From a checkpoint of a small transformer trained on Wikipedia.
Architecture: rotary positions, no biases in attention or MLP, tied embeddings.
Each number is 500 + 50 x the weight over its row's rms, rounded and kept within 0 to 999. Layers, rows and columns count from 0. Numbers have three digits each. The size before them is the row's rms in percent of the matrix's.

# layer 7 MLP up, 2048x512, rms 0.1, rows 384-400, columns 128-255
103:513511519481508479515596550443618514528468425443503552547486534567420444472491487528486494411542420467506494489657437508570473448474512518541477522539416489497492535575541506521477460528506589461523524492552532590529440549468463581474439438481573525410555548418377495578524492488508477658477490479396476488493541521447522543575512564388505492492423620519450480536569497572539441530487
048:459465528529380464403529511490500507484460517426460483497461517569556501383566503480530487531550453525470537497495464502490633536519487468496513514458466487629462492538503519452471470525519503531521510444549497532453455511532520542579410458406530494451481426471531470426575519542502463539393496481419589553442580482548503474461456459447485525446425554516491519483507574447555542593503
099:494404580502570474522532452524543486478461434566402561512468465559525443495486520566556454508545463593554511547482418504444501454412430517573560510512431502471494433508514436411453490437538600525429494465472464481560637447622571397430417405456558564495469599525453503460546464517503504484515493454474630492482567566529463504457464538472564512554458477545525463594621537564411480568408
025:494452478456497615476528447500476509508493571464458539504512544556457501442492489507576443469521515481546566543529473480558448461541478488477526544536573565515565536527526411528468463465568494464456451501585515524503479527485471579608443565554527494551443600537492459579480524533531504514569469446551505418456590562571421473517521502458451535486529509408528508519422520461524556537472
141:518517559505527516502537536540444486352557527473465521500380498503568564509462521510445468454457543501550531514577440468559524523463419413481560492470418613472528400479508556575625453547455599573422490565518529563451488499561537434437533496429499430491478538477611542426462436450482543493503501407550482527434494446442469461490491491451396655496517645402494463488451451470549500442477
030:569511445487542593459536553548493532586394521399484399538433613512539543472517524557396505465502436538549513487517572587447514537520373470519471456551525536510462448514447393461484512493495557482495527483449593539493510532422429539594502483591588505454462463508493510489503511414527451412504507496562524557447422432470483465560448598507483473510570456508502424573564483542488442489453
097:472475487499492496491498497516476518374487400474590539574442409498537512540600485562461491476433546449497562505506475553471531473540490513462483609555439470479596518553519459434464412452545467482503461548488536592575537575511455567482435548422462508493570521583484491442408450583448519527505505534552539498523569512425441529449546532506417526508533602442568425526545478403351469448407
096:563508502538613495480516554505428467444444434555452439458466459481476431447444489440458387418466514485536562494592451508535521535530432564405507525478561483479582505491528493610604449411532477485477536453597492506571450508494541439589460437473469536421570548553551609581523529513504474413516494501490523502483535516550533411561485456500462502458554569561490521478471513512485485669502
116:487458474600518502512520440531486541516377489457520625554516456475491466431480518424441495512588522461433479572529504535551505485437424539446484501439493513549395480527492505592539448441462447492490397559396487482538615519482563517454499479528504455558467551540550594534460464478547456434534583600528639568509489532442454535483531532542496503484511517497503483530580516432422520481410
150:579578572555379484571498582554550522431484468533491498501540545505509580432470490560501517462492532499532499497490511536495491504377541554430536442415525453464521550526513573376585434467583489524514473414510519470541596434548502496509452429436504623539495458551568436589579518431486489525547444526500499510505467556493509486512531478416495519464564494541495534501509483508569550514432
101:424502665411455539567517536595423477467530527515418519494491528575476434454461491458456451603508483493551544527514541405490542609495458485536548507451453529435555470453586485531490497459488454595499541514486457469453496430521408504411431498532492468544559507438498537524538508474552467484468450555458552508550445598518489531489374558494516436419443494508538532492590525573465436499547
139:567457529508475600515361502511510573531413460511486452369445559526574444458527553432461485532434471482506473553510458441552497516400544518517518543530482492464469530460543460461513493453598516444427552477533457517546518514544501540480480507526561439546423422572431531493536490417437484498488565556476495562465487482519444449491413522488577497434433499441488484561468498449498488523516
030:495441551500380442540551482519481495365471504483545524499435532516485463470390462505528560434588555506441404551455417575499580463554520467585519524539485476502576506371470462477439441451370428366605491443476553585387512555498541469547495497517454525562476486470587431505421473486568485488605446461535466378492429476509549567539425522603480444518507495558509434453513511519442555544509
134:375437512473529518438475544563540467551507502580477456472561567512536557478522486614570572542554483480529493558513380507512480491529517507539453467462427527614477577483447529524529528509505544538565603443431546569577467530475526477474515465586442498503521564478482488421446552529562482467483606454527464540490499443432510527549500479437526485565486468491441540497530523491478414488554
145:602560485502591465429545461528498451441433480468587474500532495536416487562588418471463489532480547431486384486432404473485508449450425492510515552443447446557528480537542489475469496452484494467521453524465539438444477500474513442550348491515498467469561423532449553516552493487529541505509464444433476541496447477604429559503554538424434464455495506555439482428499555475521496445500
039:503436567526441576592499497499568498548596520409538543523450474529569473386518445468521508485404577513465586517499498531569453457484519442536535510542438464541530577423432432466532518432457534532598494453524544497575482485418558451565462454486571435515428585563527466548443554537393468503550574407411565481572602535420526464521583582403556475496512547497458487526501403532513455497436
064:535536394398509474511479510483504457520616493518480471473415487493553518550474495508545518443469418562420473454500431468544473510437534471540499502546507474507550454431545512398464513433513454513562572544512447554395545552570547522504513536429420496540520487548476500533422502592489548458431430503500450495585464493506507484452572434490457497452451598501482476505518474508472409567422
# layer 7 MLP down (transposed), 2048x512, rms 0.024, rows 384-400, columns 128-255
101:475453463481584605509446429437451430464445527454506513438491517481542448510539506554543509530471496554490479420446515407545483541479491461444563496499556437478542461454469484600502521419461571503442537554492475389536554408532497465535509527542485509481505525532586516424464495489468624452553565439539539423461474485571458497461584500516480442415529445497391609384517465463482556501484
049:499584495481556454484449563519522405424500428540582527460526633467526463483527535472410485433515504513619515537457472474608452461430537475414455546469520446498519396513561496535589444475457500455416396545506480502504576485472574520474442579485508464570522625535486523500462437413415562432418550488534438479491517464520445530442516550525430596536477476574560438474467594412499526507584
104:447536403464477532490573510458426556569435487510520531486474393513441461531508514535498491531485566504501464645476533441467520541551567497518470574509401491545511418574513516479417491550525494573484519500521377397436497543529455399497483515483531508509566547492376484489530497513465504508529485546393511508515529543472422491499504549438512581516521522508447515604500434474609514477444
024:462540434493474478556529448472493545411501471530455498536484343625473488463467540436437550481550541498481533518478559481396460406561522508589420536584552535493488501548513476489456491557522470593435488591519512517456514535490515426475451546471501584473545547530520435506567511501445453481508492609575509471504516539522492496407488534461491528519476538509546442537456524433519522415479
133:474482527477429479425507473537465524546527513519506468456490449503426562580498493493449513527531560546436531464475480558435452530541508549580433469432424490489455527534511380457618564520566646481569530461547441490558467503471454482423475512538624540476566434504540491495483530534541512486444538488520554489450410457577411438580516521377535519417524522527516454483453619618533508557424
033:565411573429517469418531470499499518501552477565528574505538450544514490574449456416538511413503422517571527593558483576508572478537515479489553538519454540496571468528421530611546535506537538480510574504569502505497588514517607528559472540499455578567506513417506539424530501580396583556384485566472540536507473467411632505491570490582499547552547525516535481463548369548550449507473
102:494500552544582541535454429442500441432546577435522519523463488618484446477511498430438593505494508519446476545513446457521503418474442575559444544434511507508403507421485476460477466486509553509418459414580467574450513482522524586484430538512453543480583404515540496545422417476561536445599421372552464507475536545525500547448517530504434442474653534406603480453534512455537558469444
117:531472429404477573476565469438536495511539457499489488431514525637435470530460473490548509486479503438484450473460489511427525485493459552503532517519429513532529485500537515519440491600527419541484507576583435469539496580530484454492504468481515552495476475574554474514581468525435437511536440463518508457574509443470432454498469447484618571452530560436447439607430506444556443452516
110:420419596558527437414514509453546555529519537604444473522554619506440539433482545481464515472476476419499511499504538594515478465489513532593485465390512533524543487470502540530475498473542456523536503535480431449482388522492430430472482407561494492527648476527468464467446413441493564457595588550478466426502520474507501507421483500533586562532424487549520400598538459402471531488512
127:444468434527516512520511430467532576437480494481518501580499524380487451430556466483526419601507581439536519477455448510609530444494591527522561529472540517476489450502409522574520446456469514450456561448545504530518563463468513534455503416531487503543525552528522496504475511531470539466453449349439525431523652489534531372474443481470438422448513530480520496484444534516496530475596
108:516610399531614488510479488438579527519528529572567499423479541457505547481372500561533518525516520522470488499461552499494494484560510442547428470559510537469513519504583486487529566475494539477497477448437473509433483461503483465600496535569461569500468504517464450454543474513507537490522449497519484470517562542420425553505515574537567504497535552446522430483467452459463490476548
128:416470681462561466518512596482506491421477520465469558438496455508426519476552448484532484454475431536517458512497550459499474516570592460447509470537461516384482552520532570500486543567431405575492561459524454449426474529406562456505497469519440468558536509522420490575526526542483512588541519427565568513526529482410474514525598487512530500540479407462562533502562497541450371414421
030:531530607459579449480520389514504552584484442527521520492434496476474427593543632425467486400546446465564487538498532417479524441463526513561483522537489495486587446498503476439508487510536410537441508541460505401536525476543531503444484596569532512468505522443525430455505472534545427549537519469524380631545421457554419522610445526474560509476538485440416545437533424520513509449489
131:543549533540416522512442521491485477510443525452564370461474539511459487503402501474492521440547457546547477554505531472397465531427549572516518616531505546431609570485488547442453470471490501560502476541541534543517608481434435468466540545587475495459522513526555460473460525535442527596545492538544580434434522574557414481508441424591498497431494493532468435539552620576609463453489
144:422454478456499549493514485385503458507489414508497537493405532530389513525517450450538479512510576504467516489557469527536424418553454555426516469499476487392529454493438431514635536473514549466572519461543534431446589478505598616492484491479470508461523481429448527527454553458503438548522513460482462437451510543559457433492525621471503629505503388494454537571463523502467509524494
045:525403536485536411551434548455514494529514474508505491508462497497444541452511537555519509510505549568612492486517548436518548505564550564426537544541535524428516514510476402554445433535449428534509486491535471441539568475517524465474502526429496539532464424564500416605489572474514504429525507510534567461523439516456543515468442414551494513536520509507551463559555486473517568422484
065:487539449457446555449481448501531517391462537526579476479502487522494453548435494474481524541505499511508457487559599610497516522576544546551487439442550518520367482443482445521485464491485510582525497528540503481563476509386569525469572484483500402500515438471629483471451507522526497479517496533420622532523400552513477546504495510465475464542533539519445510478445549595491571443505
# layer 7 MLP gate, 2048x512, rms 0.0978, rows 385-401, columns 128-255
046:481453444538524477452451430533511457510496502459496441504558531510513421512528531499547514583534535494538541507456442513570553609527458457442540465567493431523514563460471517468435507487496563411576488569514535461482497521513485528547460548489546483457541579427437574552521464514441450488496487485490416497478468466448496440520519462491478429527467498490537554513485500531554520492500
091:506552485468420536520465569483492481481547486540527438402508532543406473390515502436492598403445478409461467378481488418482479542601478495470541470489530485554466535491528558539555539574496426475494528418501525498473526470419480464532508476482432535491540462485527455491478473502569478502459531583503429522490487478550479514555581487501400461437570476594639504465440503541504601447456
026:491548522405473524478495485442412468472511402442425544582457517510367434534516556610561447511510455483539569456519461494505421402533425508605447530573610469531639577543510573531546430546484518456446553480544576532526476445433480583559371466490472466495470535559572464516576447455504535504496481437472528404501519548543527480547475473502444468469449557400518535472437482464422520461513
147:498526526581568525504537435518479422508489488480485439459524421504449493501313469541463458522500553587423488480527560492473491480540466484463620402492526526546443558515490497497513458578566514482528443591391443515515473527550557394560554459502450549583559568450407507464475471511499493490497574547559501465519503507549566514503443413453593516507517478502464502508499549521538472528515
034:515552555449459441493445429375578469600493516422525458482456475485482519540498467371600557467551483392409440582520560454513535504414570498443489443433483565493457545533488522511542487504573582474459405581495399494473521460474569466440461595537406500547582517450486490492537463604533488522458394514471466558536471492515500508562475457510511456505410565431535514532504477449435564419486
100:510529558450480389535587440467475582464431475459375521525504526445513545529505451450531522511522510448547452556453556598483476539558500519527536523479520471509558551587438459460491380441510477496465552525501466538540508461601470446509467433472480571517466546532386493520521507475517459514505579510509455488541445478499568542511550419494570503507632504543451548437484555493558551515525
100:438551446450400501545438358546603542530523603490473498568547486542484577501589526509552503549522497455458408492426500485480576500468548398474447457554378488557492507505457465453430559627460488470450451502448494559466508496498532510457556564575424468571467432395411509483495464443394526563504497487510488527540480480487467561474478530429584491513461424498479461525481496451468485439537
115:505541486453502512507528494464549484470585498322478485521453471419542439500549506570471431548453522468490495532514498487608512492524565517605529443564379510492490433504506502448494511528468536558474516458394549476505589550447484586497503493531463399627506490461340530503550598525426484548505507472552368419493450509472553525489461561423402480485489374520501476519461472464483496421527
150:493488478489410452387569502483495492497552549498500557449484478525465552536468532496437533442512497460529567541426525528519537564567540445551483534524613406512435518443516512521501543482449507545587503541457534520566485478477551495481440445457527532487429537453435535509558541563542533463434475461508476527569568520489577526504424500587469626518454454462539447493505500537527483527526
101:458560644417436514528532528526458435538453510476496563511489517516512480557505587462490437487553481427545528537410399494504550452594558448560569527439472559448493564532533492487399492447474496498438551561480463373516507476488440475515508482585370561410616490502511502465454468561529522428518514603429493610550412500541488560484420533517554444507338479443543463520592591495560492485515
135:469441428489553499480557586508459521446520551590513522548468516500470463513441396531464477470454486545575478507442500475412465457503479379453484579482493574495508459454506438504591423516519483403424525512478458464464492399531390576494623506591521459429507488492553480487507516523472533461450531525587437561512528492518572521432551411457438542484463502556594499371563434472560506543506
030:476442590453402464542540467527455517532539453561552432410442531502459530535386497475517615395515451471430560543449355536555525486464417510429492362554554499418557473421511519599474511526448410557545525580467475562547554496467557450465478505545539509495416554491566563440473501515547426579556577567484519496486452487577480480508484472556476410444515464555441541433527428532378487495515
148:494595527467453495466427491473505524560493511449541566455419486543577436394536547456438528464461593560526571556594466501523529476479447555497489470548452521440529501479490535471600510563414488548456597453535455577496425556553504477417548492470478435538465461564546407495527482547572529423528476406524506489501443494405529460480515552519441483528526517536601544510444425455385462447510
154:399506546419510495524471467575549453537561486489567499470406519391544428527428453573412471519456599445477549540565543504531484587458488534519484572473529553448466533429490554529451446509470523507479553530593524501508522471438409517428443522502467389468490547455543563458514438474508525511421518456586526520525542433424532588471520481535560471472527470404517471433534549495518496458454
042:553522528407449522487508527455441479471477521542474480501501423501507521539500517533462599453557426528458521465528498589487528434486473570489470573572451545460423457488503477535476526555461499476457541493444569563446500482585517513470598488497379391535478389469448480663390456459495545465411410469495457460461461554493478609493522406571502450456510572490469407355486549527553598470473
064:496579513445479392564500534571504494461539505539489552477469637526490634505421520452490511445494472468514510535521504453565543542535498460543434531539521497560613472457489547414574459533492439498410552506570495548422504435615494545410457461517438640526532508529534524462535467453421480481512483494487527518592517450512499520552482525470528587484547519544529456538476443512528482530537
110:499553514450499447514558463458551425476500506485422564439479550439527517436535524492435500537466558484457549627469509469516513499489442603522472534527478546601546521451464505541606475469453504450472446453595503486543448579504511599484548597434492473556456436433528511584501550438483555506487509431501434512493518595563502582476528463558521451533481490415577538481508551597576511545497